Part of a small language model's weights.
Training: a variant of Adam for these matrices, 156M tokens, 9522 steps.
Each number is 128 + 32 x the weight over its row's rms, rounded and kept within 0 to 255. Layers, rows and columns count from 0. The size above them is the row's rms in percent of the matrix's.

# layer 5 attention key, 192x192, rms 0.0404, rows 95-112, columns 0-191
size [101 110 105  92 106 106 121 109  82  93 110 112 116 103  92  98 123  93]
[[ 95  97 127 164 125 169 140 199 161 147  93 130  93  66 139 135  95 151 134 110 145 102 138 154 163 104 109 148 141 166  90 139 205 154  78  70 135 168 120  50 199 162  88 132 103 103 111 141 126 130 111 160 119 152 130 157 150 216 164 203 123 131 126 110 106 174 117 142  54  91 151 109 126 155 130 183 120 111 175 173  84 110 103 164 202 106 129  93 121 141 103 146 111 139 113 103 113 124 146 101 126 127 148 139  75 151 178 112 150  79 186 104 145 108 103 107 129 166 212 128  86  78 160 133  86 142 104 122 100 159 157 114 134 184 104 133 172 131  96 150  91 107 170 140 169 151 105  97 151 167  97  93  95  82  90 121 106 162 105 172  87 111 108 104 168 115 195 135 169 125 134 191 136 105 116 144 138 123 162 149 122  77 138 117 168 124 141 135 119 135 105 168]
 [161 150 169 123 154 136 123 132 162  66 111 145 107 127  85 155  58  94  96 101 168 135 108 129 140 145 126  80 153  89 157 125 105 152 164 192 196 152 161 103  79 171 132 139 119 194 175 182 154 148  78 103 100 163 149  94 159 172 106 110 145 122  88 150 113 106  76  91 147 118  77 153 103  70 125 153  92 160 165 163 153 126  92 147 108 109 149  86 109 158 171 167 162 119 195 111 133 124 105  82  59 137 117  82 179 116 107 100 123  73  94 182 165 106 171 172 108 112  80 123  87 108 106 127 138 145 111 139 136 156 135  79 164 114 124 110  99 176 128 142 102 149  79 151 172  88 147  96 103 136  53 148 144 125  91 117 129 102 101 135 102  91 130 200  91  84 120 166  57 138 187 107 133  92 149 163 125 130 120 122 163  97 131 151  91 145 126  92 121 107 110  77]
 [121 125 138  92 140  97 148 134 159 108  99 152 127 113  64 110  77 170  70 115 136 101 153 108 179 138 162  86 130 158 168 102  99 103 162 125 135 157 151  98 155 132 138  92 144 158 162 129 158 179  85 130 117 113 115 151 152 186 136 114 150 131 118 153 153 176 106  92 133 119 108 163  75 142 132 190 109 122 155 164 136 114  95 173 109 104 163 101  77 175 152 171 159 118 183 168 139 127 106  65  68 134 219  82 145 100  96 141  87  75 117 194 128 152 135 115 119  90 128 110 114 100 120  82 141 145  76  97 138 183 180  64 133 122 163 108  77 161 121 142  86 101  56  80 148  87 128  73  97 158  82 137 123 113  96 125 182 116 118  61 149 111 153 170 119 114 102 123  93 157 173 118 147  82 162 175 106  94 106 134 148  71 100 178 146  86 128  94 146 104 122  93]
 [126 155 139 176 182 169 119 105  69 135 182  98  73 124 155 137 141 154 140 158 170  90 131 168 149 121 112 144 146  89  62 229 116 123 117 128  92 102 156 127 136 119 125  87 152 126 139  15  96  55 139 104 114  92 126 116 103  76 118 151 119  69 145 121 123  82 170 120 149 146 148 151 169 177 122 118 158 135 145 135 105 158 130  81 150  98 107 199 164 110 118 116  97 150  83  63 176  79 113 128 158 131 101 138  75 107 155 127 135 140 167 104 119  65  95 124 165 187 195 101 189 101 163 148 155 124 143 118 111  65 114 146  84 143 155 135 126  72 158 162 147 111 153 123 126 132 121 163 132 110 139 126 113 146 173 131  83 159 152 185 112  93 144 128  95 107 126 133 160  96 141 137  86 163  69 115 142 144 156 115 121 119 185 151 140 120 142 114 102 181  98 189]
 [107 145  88 159  95 124 145 162 158 133  98 123 159 140 168 131 163  79 162 167 105 149 154 121 109 114 124 128 134 193 107 104 165 128 105 115 104 174 103 150  98 105 108 132  54  70  81  88  91 110 158 151  61 130 100 165 158 114 177 160  62 181 167 105 131 139 108 111 149 105 162  82 196 140  95 173 148 107 124 122 172 132 160 129  97 181 139 172 125 104  93 179 148  72 125 154 124 118 144 167 180  94 123 179 142 100 139 148 119 176 135  55  77 165 124 192 158  95 106 126 107 128 176 115 160 119 123 108 108 107 156 128 155 106 149  58 163 148 147 119  73 105 187 187  81 140  51  81 129 123 160 107 135  99  99 140  84 179 128 121 144 162 108  58 115 124 155 123 181 141 152 104 138 107 103 120 134 133 106 111 103 141 107  89 120  97  78 167 145 181 113 138]
 [195  93 127 169  95 133 111 167 173 131  60  90 116 136 112 162 164  79 159 154  61 164 184 111 170  99  94 106  98 121 111  74 168 194  88 128 109 173  79 155 145 149  96 131 102  90  63 156 107 113 134  97  82 114  97 123 124 106 179 198  95 142 150  74  92 100 122 111 127 125 135 105 135 125 118 171 154 149 109 136 123 124 119 131  98  93 112 117 116 164 152 207 107 113 171 182  93 152 164 165 152 168 139 125 174 164  69  78 111 101 168 115  94 119 111 131 189 131 124 146 110 108 108 118 159 149 156 111 177 133 157 101 113 101 111 126 133 172 151 123  85  79  95 146 130 141  52 102 147  56 106 141 117 127 108 107 110  92  90  80 123 148 112 144 178 167 179 100 169 159 122 110 115 144 177 120 191 109 125 142 148 153 101 126 119 107  74 160 174  76 115 135]
 [ 95 159 169  83 206  96 128 112  82 137 202 151  87 134 117  78  62 185  74  54 147  84 115 125 121 127 147 130 166 120 153 156  80  78 163 144 142  84 175  83 109 123 141  83 196 196 195 131 158 138  88 102 176 111 143 108 103 163  85  75 170 102 124 134 150 161 145 117 122 132  99  88  86 137 155 124  90 164 185 132 109 112 131 111 112 153 139 135 138 149 166  78 126 166  99  99 150 122  85  76 106 116 135 101 109  96 145 154 135 124 106 192 169 111 129  91  76 152 166 105 150 148 126 132  83 137 120 139 113 170 156  94 125 182 159 133  67 106  75 101 171 175 103  79 137 104 200 151 143 159 112 132 140 167 148 132 153 135 160 139 184 111 132 154 131 113  92 174  88 130 141 130 129  85 135 156  89 111 153 115 141  86 129 164 141 143 168 103 119 167 134 127]
 [160 139 124 117 120 147  80 150 101 126  80 112  77 145 101 131 151 121 134 142 142 129 127  86 186 107  89  80 108  91 131 145 138 162  85 112 159 156 124 134 123 139  96 176 125 102  49 144 144  93 123 107 117 124 114  70  79  96 135 175 119 140 150 150 164 117 152 118  95  89 120 131 200 133 132 216 142 148 138 175 155 153 109  85 133  35 140 160 109 132 152 195 172 166 189 171  76 148 133 115 143 180 167 105 184 176 101  91  78  61  98 146 127  33 160  99 153 167 125 153 120 131 134  99 165 160 172 179 169  79 115 146 100  43  92 141 132 141 103 149 109 127 129  79 166  99 110  90 105  71 105 114 127 141  93 194  97 129 131 131 165 123 160 153 130 130 111 113 155 127 123 119  77 146 140 153 116  89 123 173 142 136 105 140 130  92 153 128 142 122 120  82]
 [ 79 173  48 163 148  93 128 147 105  96  89 125 153 140 128 122  80 168 134 117 215 126 192  77 121 148 175 163 130 200 173 138  75 109 152 180 172  82 149 124 109  93  90 115  58 188 126 137 121  88 119 146 145 162 187 111 115 101 149 109 144 195 119 129 125 123 126 103 124 147 133 114 133 101 149  63 141 128 110 162 109 136 149 144 179 132 145 187 158 121  77 119 149  97 144 156  89 129  65 142 158  48 141 146 169 113 117 177  56 173 210 115 164 104 132 168 115 153 110 133 117 193 139 138 136 134 103 124 105  72 122 115 168 127 156 151  67 121 153  97 144 117 101 129 120 151 115 122 138 164 123 107 164  80 104 150 151 196 125 177 105 126 122 154 144  75 160 152 147 118  93 157 122 161  88 125 114  82 114 113 134 108 106  83 169 118 133  90 121 120 128 110]
 [ 81 135  77 155 113 113 143 114 118 105 118 152 136 108 142 128  72 118  91 132 130 167 182 106 102 117 182 200 103 219 162 128  71  79 158 142 141  91 122 186 113 113 103  97 101 179 145 155 111 176 142 119 123  90 154 129 136 117 166 148  95 138  78 127 135  85 164 146 135 144 168 100 128 116 121 130 139  99  95 102 117 114 122 150 172 106 153 135 174  88 102  77 129  67  96 103  81 138  99 165 125  65 136 192 134 148 117 139 128 159 223 122 137 147 134 141  84  93 136 119 104 137 104 158 116 120  53 134  82 129 158 111 152 162  72 174  88  99 135  75 138 135 101 137 134 172 166 139 124 167  91  88 165  96 119 115 147 193 127 172 121 101 157  72 144 108 166  69 175 160  86 195 138 135  84  95 148 132 146 123 139 152 121  88 185 127  80 135 121 167 162  85]
 [112 119 108 147 122 119  85 162 159 153  92  85 147  90 135 125 101 123  99 116 130 140  75 113 109  70 118 113 144 196 194 105 176 167 127  63 186 123 145 118 158 155 126 150  94 108  78 105 120  83 129  86 133 155 151 133 133 127 185 125  85 160  95 148 189 144 114 122  84 119 144 144 163 106 151 154 127 107 115 193 112 116  98 165 164  83 175 139  87 101 131 152 141  92 135 151  70 124  75 102 187 106 128 125 141 192 182 137 106 125 136 160 137  87 183 173 127 139  96 130 136 111  97 153 109 102  85 106 108  34 134 105 182  91  62 161 171 137  87 126 117 146 171 135 107 152  99 133 135 120 129 106 150  64 103 128 112 107 162 110 121  70 139 146 112 111 169 153 141 102 115 113  63 176 123 132  67 110  83 111 129 152  92  78 124 129 190 161 170 181 168  72]
 [ 81 105  91 171 160 100 117 163  88 125 152 111 140 100 134 134  30 131 144 131 140 130 177  86 138 163 213 134 126 192 109  90 100  82 189 210  79 101 182 146 102  93 144 127 132 211 133 145  80 102 135  89 146 120 173  78 123 123 109 156 141 126 129 168 131 134  90 126 140  95 131 127 137  96 147  89 181 157 135 125 131 138 202  83 161 165 131 161 154  88  99 112 178 104  75  99 133 130  82 124 130  68  90 143 141  88 153 143 107 131 160  74 133 177  88 178  81 107 185  88 159 129 189 205 127 165 112 102  94  99 127  95 169 129 196  69 126 156 132  84 126 107 134 125 124 147 154 166 184  94 154 129 124 129 111 134 145 160 120 109 149 133 105 134 114 109 109 140 130 132 122 146 137 115  92 111 155 106  85  97 129 198 103 118 129 117 108 152  94 126 121 111]
 [117 149 122  92 196 111 100 127  97 141 168 155  95  80  79 100 123 168  80  50 144 112  58 193 140 112 155 108 154  75 140 160 121 151 114 120 167 136 169  60 178 157 125 105 200 139 134  76 140 121 129 122 140 194 124 110 133 153  97  93 157 114 142  95 132 174  86 114  82 111  97 143  99 122 206 154  42 142 148 169 144 116 138 150 170 112 142 102 119 151 139 114 127 188 156 119 154 120  73  79 115 135 124  66 163 117 208 108 144 126 100 178 141 105 173 124 114 182 146  86 110 173 158 154 109 150 119 110 123 134 106  62 158 167 168 123 104 105  91 149 143 149 109 103 184 116 137 116 112 139 101 139  86 160  97 118  86 105 145 182 133 127 125 185 152 119 124 162 121 118  91 132 109 124 183 101 103 143 137 150 135  66 162 144 123 133 164  74  81 153 140 106]
 [118  96 142 126 142 108  55 124 153 156 128  99 138 106  73 143 111 103  89 138 134 143  78 210 103  61 112 134 134  78 164 111 147 131  99  40 124 177 104 165 206 113 184 139 136  88  73 148 204 143 155 122 184 142 167 114 103 150 165 168 104 183  96 109 176 107 164 153  78  98 120 181 136 110 136 115 108 102 120 149 133 129  88 178 150 148 154 116 188 111 177 157 102 173 103 104  78 156 130 127 158 130 143 151 104 181 125 171 139  94 111 166 121 137 140 105 124 133  67  99 103 120 127  87 102 157  73 158  87 116  82 140 168 125  69 153 205  60 112 147 124 170 117 115 136  82 153 135  97 129  82 122 133 119 147  75 133  73 157 118 142 108  91 144 134 154 152  82 110 164 127 146 108 150 127  77 114 139 144 139  99 161 170  96 138 137 162 147 163 111 138 125]
 [100 151 120 149 125 151 208 162 116  88 132 164 135 127 143 127 140 133 133 133 151  91 211  72 102 183 166 166 122 189 111 156  90 129 151 192 118  67 157 101  70 142  78 119 121 177 209 121 102 120 116 162  84 115  92 130 209  88 108 116 147  89  84 139  72  99 117 117 151 122 122 133  92 116 100 105 158 137 113  79 151 163 137  99 110 162  96 123  98 167  83  90 129 114 144 133 150 110 110 126 135  83 123 141 134  80 112 157 138 145 185  85 165 155 119 151  74  97 168 128 144 150 127 152 120  73 170  75 146 152 172 110 122 116 156  86  80 200 128 101 131  75 149 117  78  97 149 149 147 155 161 151 130 155 110 153 126 213 137 159 118 184 138 108 110  82  95 159 153  83 135 137 151  85 119 144 124 158 144 108 152 101 107 136 102 100  79  98  61 171 144 123]
 [ 85 177  99 120 153 119 131 117 108  94 162 156 186 127 116 101 118 148  67 132 182 103 152  97 100 138 204 195 160 197 163 165 115 108 163 154 140  98 168 136  91 115  85 123 109 133 149 140 130 163 156 131 134 141 160 117 203 130 119 126 174 213  59  86 149 167 110 136 151 168 130  96 139 127  90  77 151 117  77 108 158 171 141 152 115 175 184 143 133 136  96  74 143 135 106 111 121 146  89 131 191 119 109 178 143 119 113 172 148 136 178  82 203 120 121 194  52 120 100 128  93 134 111 151 105  65 116 147 102 120 143 121 173 137 153 103  85  92 173  96 157 128 121 108 117 132 177 153  98 175  97 181 129 124 126 123 163 176 138 117 141 138 156 107  84 110 100 119 114 142 114 167 103 103 114  84  91  92 160  54 125 110 176 106 116 132  93 104 104 122 131  87]
 [160  78 137 173  82 160 171 136 127 132 103 113 156 135 180 141 182  97 154 179  98 113 159  82 129 120  92 126  79 124  35 113 125 135 102  87  86 123 110 212  70  96 110 179  69 110 102 129  89 119 103 134 115  86 115 146 103  45 148 165 118 131 110 146  97  94 159 149 171 110 133 204 157 149  91 149 180 163 130  96  80 157 121 121  85 114 117 134 115  99  97 131 115  94 111 141 122 142 186 177 137 151 155 195 124 178 111 142 107 115 195 102  57 129 114 136 159  74  86 140 151  95  97 119 137 134 203  98 128 134 132 225  99  90 120 122 138 150 157 151 104  87 194 132 129 145 138 142 141 107 116 110 174 123 146 153 141 135 135  92 157 136 154 112 131 180  99 113 151 121 159 139 143 201 112 174 154 113 156 145 110 153 108 117 137 148 127 152 168 136 121 168]
 [126 129 134 146 135 104 137 148 121 112 106  80 142 102 116 135 114 132 131 143 113 130 161  62 112 158 192 140 146 186 138 146  83 124 196 200 126  80 195 122  28  81 101 108  83 199 138  97  88 151 121 125 117  95  99  98 158 104 128 128 165 119  86 141  90 158 113 124 143 143 117 196 118 160  63 109 210 130 126 103 122 176 128 125  81 170 109 188 126 133  95 112 155  78 148 126 130 143 103 150 142 108  91 141 115  90  97 148 106 160 175  61 136 143 167 149  93  79  94 122 114 147  91 185 154  73 158 124 127 151 147 164  79  66 153  73 131 111 151  84 140 132 120 130  91 124 159 166 122 102 150 143 112 151 132 147 178 144 140  68 124 148 150  96  86 109  90 111 124 123 175 125 142 114 103 110 107 120  48  78 144 182  75 112 140 167 137 134 164 148 105 144]]
# layer 5 attention query, 192x192, rms 0.0403, rows 96-113, columns 0-191
size [110 108  87 108 109 106 120  99  95 102 111 114 104  91  84 105 106  92]
[[125 139  84 140  72  75 147 105  97 120 118 155 131 132 159 120 163 107 146 129 105 148 153 121 158  94 110 167 119 139  96  76 129  95  80 105 131 166 140 190 139 159 112 169 101  61  65 159 108 127 159 134  72 134 107 142 136 123 158 129 105 207 177 111 111  84 131  91 124 129 142 119 177  89  72  98 110 198 123 116  88 152  92 109 108 115 144 123 134 103  54 161 165 159 102 140 124 128 169 108 128 106 134 141 127 130  94 169 114 159 149  59 150 168 122 112 200 151 110 109 138  75 156 144 130 140 166 125 128  51  81 137 154 130 134  80 135 153 135 149  92 102 175  77 153 137  71  80 150 133 152 142 130 143  97 179 130 163  87 123 162 154 125  65 204 159 140 124 197 163 133 114 155 151 105 109 173 103 159 177 139  86  78  88 181 110  84 130 134 128 106 195]
 [125 115 108 157  97 119 156 141 155 145 102 175 124 119 149 166 171  59 137 103  89 150 102 160 115  82 107 141  88 128  63 101 175 113 103 138 123 142 126 174 126 141  85 145 107  78 107 155 137 152 164 116  67 181  63 165 160 139 164 157  70 167 192 134  98 105 100  90 174  94 153 126 159 118  49 143 137 143 127 128  79 128 148 118 128 129 126 152 121 104  79 157 177 118 129 149 128 125 177 129 130 118 138 149 173 114 128 164  90 144 105  77 136 146 166 122 167 166  87 104 124 108 138 161  78 105 180  67 127  79 126 180 117 124 130 123 146 139 111 135 118 125 138 138 100 191  96 114 164 137 133 190 178 132 113 211 109 116 116 168 136 142  64  68 162 122 156 103 202 131 138  98 140 151  97 145 135  72 185 168 102 122  35  63 135 133 107 143 158 148 102 146]
 [151 144 134 127 112 200 178 137 160 149 103  99  84 145 110 168  84 172  95 121 113 159 119 111 177 152 121 131 120  58  80 113 114 174 103 100 101 214 137 154 102 110 148 106 109 158 130 184 140 121  71  88 111  95 140 120 154 130 154 179 107 123 120 145 137 106  86 129  78 105  94 100 127  77 117 145 146 188 121 150 172 115  83 154  89 113 105 135 156 115 148 155 163 140 161 126 123 103 130  96 119 144 124 144 110 247 103 124 136 145 122 133 155  93 178 106 140 137 138 174 167 120  90  97 124 148 168 174 153 120 198 101 151 128 105 114 157  77  95 114 203 210  95 117 127 107 154 124 101 106 115 164 128 151 131 127 149  54  85 131 125 131  88 113 122 132 156 118 183 198 113 128 132  73 107  88 162 147 150 135 151 149 179 104 138 180 105 139 197  98  91  77]
 [ 97 131 192 101 160  94  79  92 139 101 188 117 125 143  89 142 114 139 143 142 159  96 135 125  82 207 154 145 150 131 149 153 106 142 170 181 173  85 181  84 169 126 150 129 134 200 173 103 110  77 133 138 160  85 130 135 132  92  54 134 164  80  79  98 193 141  85 139 166 146 113  76 128 133 130 165 124  89 137 137 157 139 157 139 149 133 169 134 118 146 192 110 144 140  85  89 153  98 101 129 172 127 112 143 100 128 191  88 155  57 139 161 153 124 121 101  90  71 168 126 130 142 131 159 172  89  84 185 161 127 135  86 169 107 118  94  84 103 191 121 121  94 128 165 121 152 172 173 151  96 128 145  99  84 100  52 149 158 154 120 145 103 152 151 110  92 100 144  79 127 142 134 129 130 150 119 128 126 103  73 159 108 169 114  72 145 170  95  69 117 103 123]
 [ 82 173 184 130 182 138 112 132  92 103 158 119 117 168  75 132 118 162 153 121 155 138 145 101  92 148 171 156 136 136 105 158  87  92 210 186 116  74 127  94  91  56 166  97 116 192 152 132  95 109 162 147 200 120 162 118 117 124  98  85 158 127  62 179 182 151 145 167 151 121  95 104 122  81 170 122  98 118 149  89 155 159 151 152 131 168 147 134 116 138 157  50 160 149 125  96 154 154 113  93 124  89 144 128  85  93 130 130 151 126  85 120 116  97 117 122  44 141 169 103 137 167 131 145 134 136 102 161 143 124 144 143 143 123 150 110  97  85 100 106 165 106 126 132 141  62 218 201  91 110 171 120 131 180 144 161 166 110 153  94 109 201 171  94  97 124  66 156 109 100  87 168 125 117 132 180 124 136 105 110 140 152 119 129  83 128 126 123 114  97 131 119]
 [158 115  71 131  75 209 112 159 134 162 113 157 131 159 132 161 157  95 114 170  98 141 160 103 143 112  57 140 117 143 102 135 166  97  88  96 121 204 123 162 145 176  93 145  99  52  79 136 192 134 127 106 136 115 129 160 133 130 198 154  93 142 206 145  77  62 133  99 136  89 163 119  99 115 126 132 106 144 149 115 117 120 131  98 105 108  95 146 150 105 116 168 118 108 142 156  66 112 151 169 180 135 134 122 157 195  71 125 120 149 160 109  93 149 103 123 169 131 143 123 138 104 144  93 127 152 186 133  86 108  98 131 120 134 130 188 180 165 134 138  75 108  78 138  85 179  95  73 179 127 150 118 118 121 151 137 133 113  90 128 162  97  60 131 151 159 197  60 165 133 137  88 121 146  85 110 126  81 108 148  64 117 104 153 184 127 104 151 162 115 110 129]
 [105 136 162 140 143 136 111 128 146  87 177 112 122 139 119 148  97 191 121 134 180 164  94 125  86 132 155 168 158 128 107 155 106 113 181 162 126  81 137  82  96  53 179 110 164 179 116 160 112 139 158 133 210 122 215 131 114  85  87 104 158  90  33 119 144 171 140 163 134 174 117 102 131  94 121 144 145 131  97 166 165 144 146 147 128 161 129 119 109 124 186  33 117 152 143  90 150 146 101 118  80 134 131 166  80 128 113 121 121 146  98 147 120  91 130 103  33  66 163 101 157 157 115 130 122 118 112 134 118  80 182 110  87 100 135  96 115  81 100  70 180 140 130  91 144 127 208 184  88 112 162 131 111 184 152 148 149  91 157 115 100 121 107  92  89 144  79 122 110 126  94 150 105  92 103 156 147 116 110  93 149 178 135 130 122 106 130 120 100 145 144 114]
 [ 89 130 196 127 180  97 116 112 114 107 139  93 129 116  78 109 128 157 121 113 155 102 121 126  82 136 147 108 132 164 166 132  71 125 194 156 184  79 119 116 127 113 177 122 154 243 138 127  58 116 132 161 152 133 160  85 108 133 135  91 141  85  54 106 171 122 109 163 139 153 138  99 111  87 167 110 136 115 153 114 139 125 163 147 194 125 144  84  98 156 193 100 144 135  99 104 179 156 109 152 113  98 131 129 124  98 156 112 125 100 124 154 139 121 152 132  82 101 147 100 111 187  74 116 138  87  89 147 165 108 161  84 139 130 104  79  49  96 164  96 173 167 100 117 130 111 219 157  95  93 139 139 124 127 104 143 152 116 197 123 123 146 176 134 131 120 130 151  71 120 102 152 109 128 177 105 139 179  85  91 190 135 140 100  70 150 130 107  95 110 147  67]
 [111 120 180 144 154  72 133 103  98  83 133 130 134 102  85 102  99 136  89 107 163 102 132 123 136 132 156 121 143 128 163 110  58 107 180 131 120  57 121 188 102 111 143 111 141 202 136 141  61 160 102 148 122  85 160 145 100 161  76 120 198  81  88 123 137 100 109 148 149 174 122 135 126 103 117 102 146 116  98  66 140 116 145 124 175  93 125  85 138 166 176  86 111 143 127 113 137 186 126 142 112 117 139 102 118 121 205 143  40  57 144 176 125 100 124 103  90 125 139 110  99 154  98 109 135 111  98 128 134 130 178  97 124 153 128  85  47 113 188  98 103 132 131 133 142 101 192 155  90 133  73  88 150 132  92 137 105 146 158 133 156 154 168 127 123 122 110 178  81 139 119 226 161 164 163 106 155 142 118 109 186 100 143  95 104 176 100 102  93  86  96 118]
 [ 97 139 134 163 134  99 122 122 139 134 148 107 142  48 114 143 149  95  66  79 227 122  67  85 131  90 122 110 194 155 217 132  89 117 181 162 145 121 121 102 174 124 181 124 133 154 106 135 167 123  92 159 108 149 149 140 149  99 114 114 161 168  62  72 160 127 123 154 126 130 126 116 137  84  89 127 158 131 105 149 109 137 110 147 172 113 142  89 103 141 163 106 138 147 176 135 110 123 120 124 128 110 121  77 112 121 139 164  58 104 120 187 162 127 124 137  98 122  68  94  66 141 100 178  48  76 142 117 135  96 139 125 176 127 128  37 102 110 174  97 139 168 152  85 133  64 150 164  86 130  85 135 149 112  97 182 132 113 167 172 139 172 156 109 111 128 108 138  77 144 118 172 146 102 143 125 110 137 145 103 175 149 110  90 102 111 107 140 107 161 199 112]
 [ 63 183 176  73 133  48 148  98 121 105 124 154 121  86 159  95 125 135 122 152 150  88  90 122  97 105 194 160 117 153 130 200  78  82 172 184 168  76 204 104 125  61 123 133 164 174 156 150 149 155  82 184 129 142 149 189 157 154 136 115 162 123 126 109 107  84 122  97 124 133 142 145 162 133 133  77 166 144 101 121 124  92  82 168  96 106 153 105 160 130 111  73 123  79 117  87 138 174 108 167  52 146 120 147 127 105 132 131 107 100 123  83 163 132 137 120  83  78 123 100 151 153 151  73  96  80 133 140 112 131 155 171 135 149 108 101  69 116  87 125 155 171 146 160 127 133 186 142 140 155  93 171 138 143  72 134 122 155  99 186 112 128 113  79 121 166 101 129 155 144  90 193 173 153 112 111 113 140 146 127 160 120 152  94 157 151 124  71  88 138 131 107]
 [ 99 131 108 114 154 102 119 133 163 142 154 110 143 134 122 114 158 133 126 163 171 189  84 133  40  85 128 163 191 144 139 162 131 164 135 171 156  85  93  78 124 121 166 116 138 132 132 126 162 110 143 161 199 165 194 153 129  60 119  81 139 158  61  74 139 142 154 187 122 137 126  89 130 100 122 108 123  68 112 121 144 119 169 155 218 136 112 124 107  59 162  73 112 162  94  94 131 138 143 151 102  70 102 156 130 119 168 163 145 141 116 153 115 109  77 105  51 109  97 136  81 164 124 125  83 107 124 157  71  46 191 139 129 129 132 142 165 112 101 108 162 133 137 176 132 124 171 195  95 124 142  94 115 166 130 127 138 125 161 158 100 111  75 108 108 108 104 107 117 112 109 121 149 119  81 154 173 133 102 102  95 157 122  75 113 108 149 181 133 154 184 153]
 [116  73 108 130 108 171 117 110 129 156 142 143 137  93 121 128 129 147 120  67 106 192  74 178 163  60 103 161 171 110 132  74 202  90  96 105 109 173 102 156 178 198 158 122  82  58  73 166 145 122 142  99 157 167 195 132 117 140 123 110  99 173 118  91 124 129 143 163  97  94 130 121 122 111 149 115 104 116  98 140  83 119 131 108 156 142  56 119 152  73 168 144  88 170 149 133 130 143  99 117 137 125 134 148 137 104 158 145 129 142 120 128 106 146 144  92 124 175  65 101  78 112 197 244 105 174 146 118 104 153 149 117 128 144 182 111 158 102  89 142  85 167 123  87 123  97  92 134 123 154  94 147 187 124 116 123 118  72 143 134 106 160  96 117 172 124 109 116 167 163  99 155 102 101 151 103 150  78 162 142  69 127 145  81 158 135 114 153 167 121 179 117]
 [125 186 181 118 180  99 107 144 126  96 120 104 134 146 139 104 184 172 131 141 149  47 156 126 152 152 173 122 117 170 137 145  56 115 138 154  94  93 178 121 118  87  94 102 155 220 153  95  76 179  73 142  68 135 105  84 121 161 136 138 141 123 131 174 175 103 109 121 187 171 148 130 160 147 114 120 137 159 150  76 157 194 131 160  82 141 152 118 146 191  94 107 127 126  68  73 148 121 136 101 150 104 122  94 136 106 110 147 102 136  79 145 169 174 112 134  98 133 166 113 175 131 108  35 106 116 112 161 133 101  72 151 118 148 109  98  62 129 160 123 191 109 167 173 111 100 167 105 120  97 123 144 110 129 127 140 151 179 142 147 135 158 108 142 110 140 103 163 109  46 118 124 161 144 122 135  95 110 123  76 151 114 144 152  93  69 125 105  80 173 105 131]
 [ 59 177 174 125 127 158 128  82 129 112 138 113 136 137  90 141 111 148 132 101 152 152 175 154 154 143 149 155 116 159 109 107  85  76 106 160  98  74 112 178 145 119 130  70 152 141 172 137 118 174 144 127  93 123 134  85 144 140 113  99 153  69  70 131 159 119 135 141 171 160 110 151  97 111 134 115  91 164 126  94  94 147 143 144 136 169 146  76 147 167 107 105 166 157  92 155 145 121  99  76  99 117 163 107 150  72 140 155 125 132  71 156 188 143 157 173  94 110 152 167 141 149  86 169 104 101  79 146 127 174 142 136 147 152 169  87  20  90 162 125 152 141 102  99 134  83 159 121 120 177 113 188 197 141  96 147 146 152 154 152 157 124 172 109 167  92  94 173 168 127 127 130 106 158 158 110 117 153 192 107 142 142 157 102  65 156  65  57  60 100 128 138]
 [135  92 101 150  83 143 102 120 119 132  58 101 125 140 133 149 108 182  94 115 120 134 185 113 247 164 132 138 102  94 111  88  99 115  96 101  88 163 125 151 136 150 108 145 116  97  81 141 151 115 142  82 122 103  96  65  97 133 118 170 158 146 159 172 136 118 110 104 123 108 126 168  90 144 103 152 145 188 171 145 126 137 110  99 102 140 146 137 124 130  53 174 146 120 127 147 113  93  98  76 170 185 126 128 157 120 142 128 105 140 138  43 108 107 128 146 204 142 133 141 166 135 159 164 168 165 181 146 161 186 100 163 132  92 152 135  96 131 148 139  80 152 106  85 141  91  78  82 159 105 171 133 132  93 130 107 165  92 140  56 177 113 177 146 118 180 155  80 217 143 195 107  76 170 134 132 128 112 156 139 132 170 133 137 141 114 107 109 155 124  69 147]
 [128 203 114 151 130 120 115 140 120  91  98  61 128 103 128 192 108 167  89 131 161  62 124 112 135 162 184 120 120 152 116 120  34 106 176 147 109 104 152 100 107  94 135 100 122 211 156 104  89 170  98 130  88 150 108 102 101 158 145 133 129  95  90 142 147 129 102 149 106 105 109 151 136 123  93 138 136 143 181 121 159 201 158 129  77 135 181 138 139 148 103 114 167 144 168 104 135 121 115 129  87 161  70 102  55 116 152 170  78 153 121  87 176  83 153 178 139  74 169 159 142 152 129 107 163  97  78 182 189 141 130 145 114  88  96 143  81 111 140  91 156 159 128 113 101  90 193 136 112  93 137 153  79 115 146 116 173 120 153 111 142 121 132 125  91 144 151 132  96 130 159 124 102 143 111 119  88 112  42  90 182 211 134 147 106 124 164 122  73 120 126 125]
 [ 91 114 133 135 138 139 160 138  80 148  68 133 169 132 145 104  74 112 143 100 137 119 189 143 144 130 115 130 101  97 106  63  57 102 148 131 137 148 148 154  87 148 133  99  97 169 123 129 118 187 132 137  83 145 134 151 151 163 155 174 145 132 146 139 171 115 110 120 115 107  86 174  47 146 143  74 113 151  96  98  56 143  96 131 188 164 134 140 154 116  87 128 133 105 102 153 194 152  55  65 132  55 133 141 164  57 133 166 108 171 113  86 151 134  97 229 137 177 115 117 135 117 111 183 125 132 180  68 111 173 109 118 144 149 197 127  55 134 130 167  88 130  92 112 182 102 101 118 116 128 125 118 134 142  95 134 126 151 144 124 133 144 121 151 138 136 109 135 128 139 137 130 145 191 134 123 174 108 102 182 100 172 133 152  84 179  69 110 143  93 177 113]]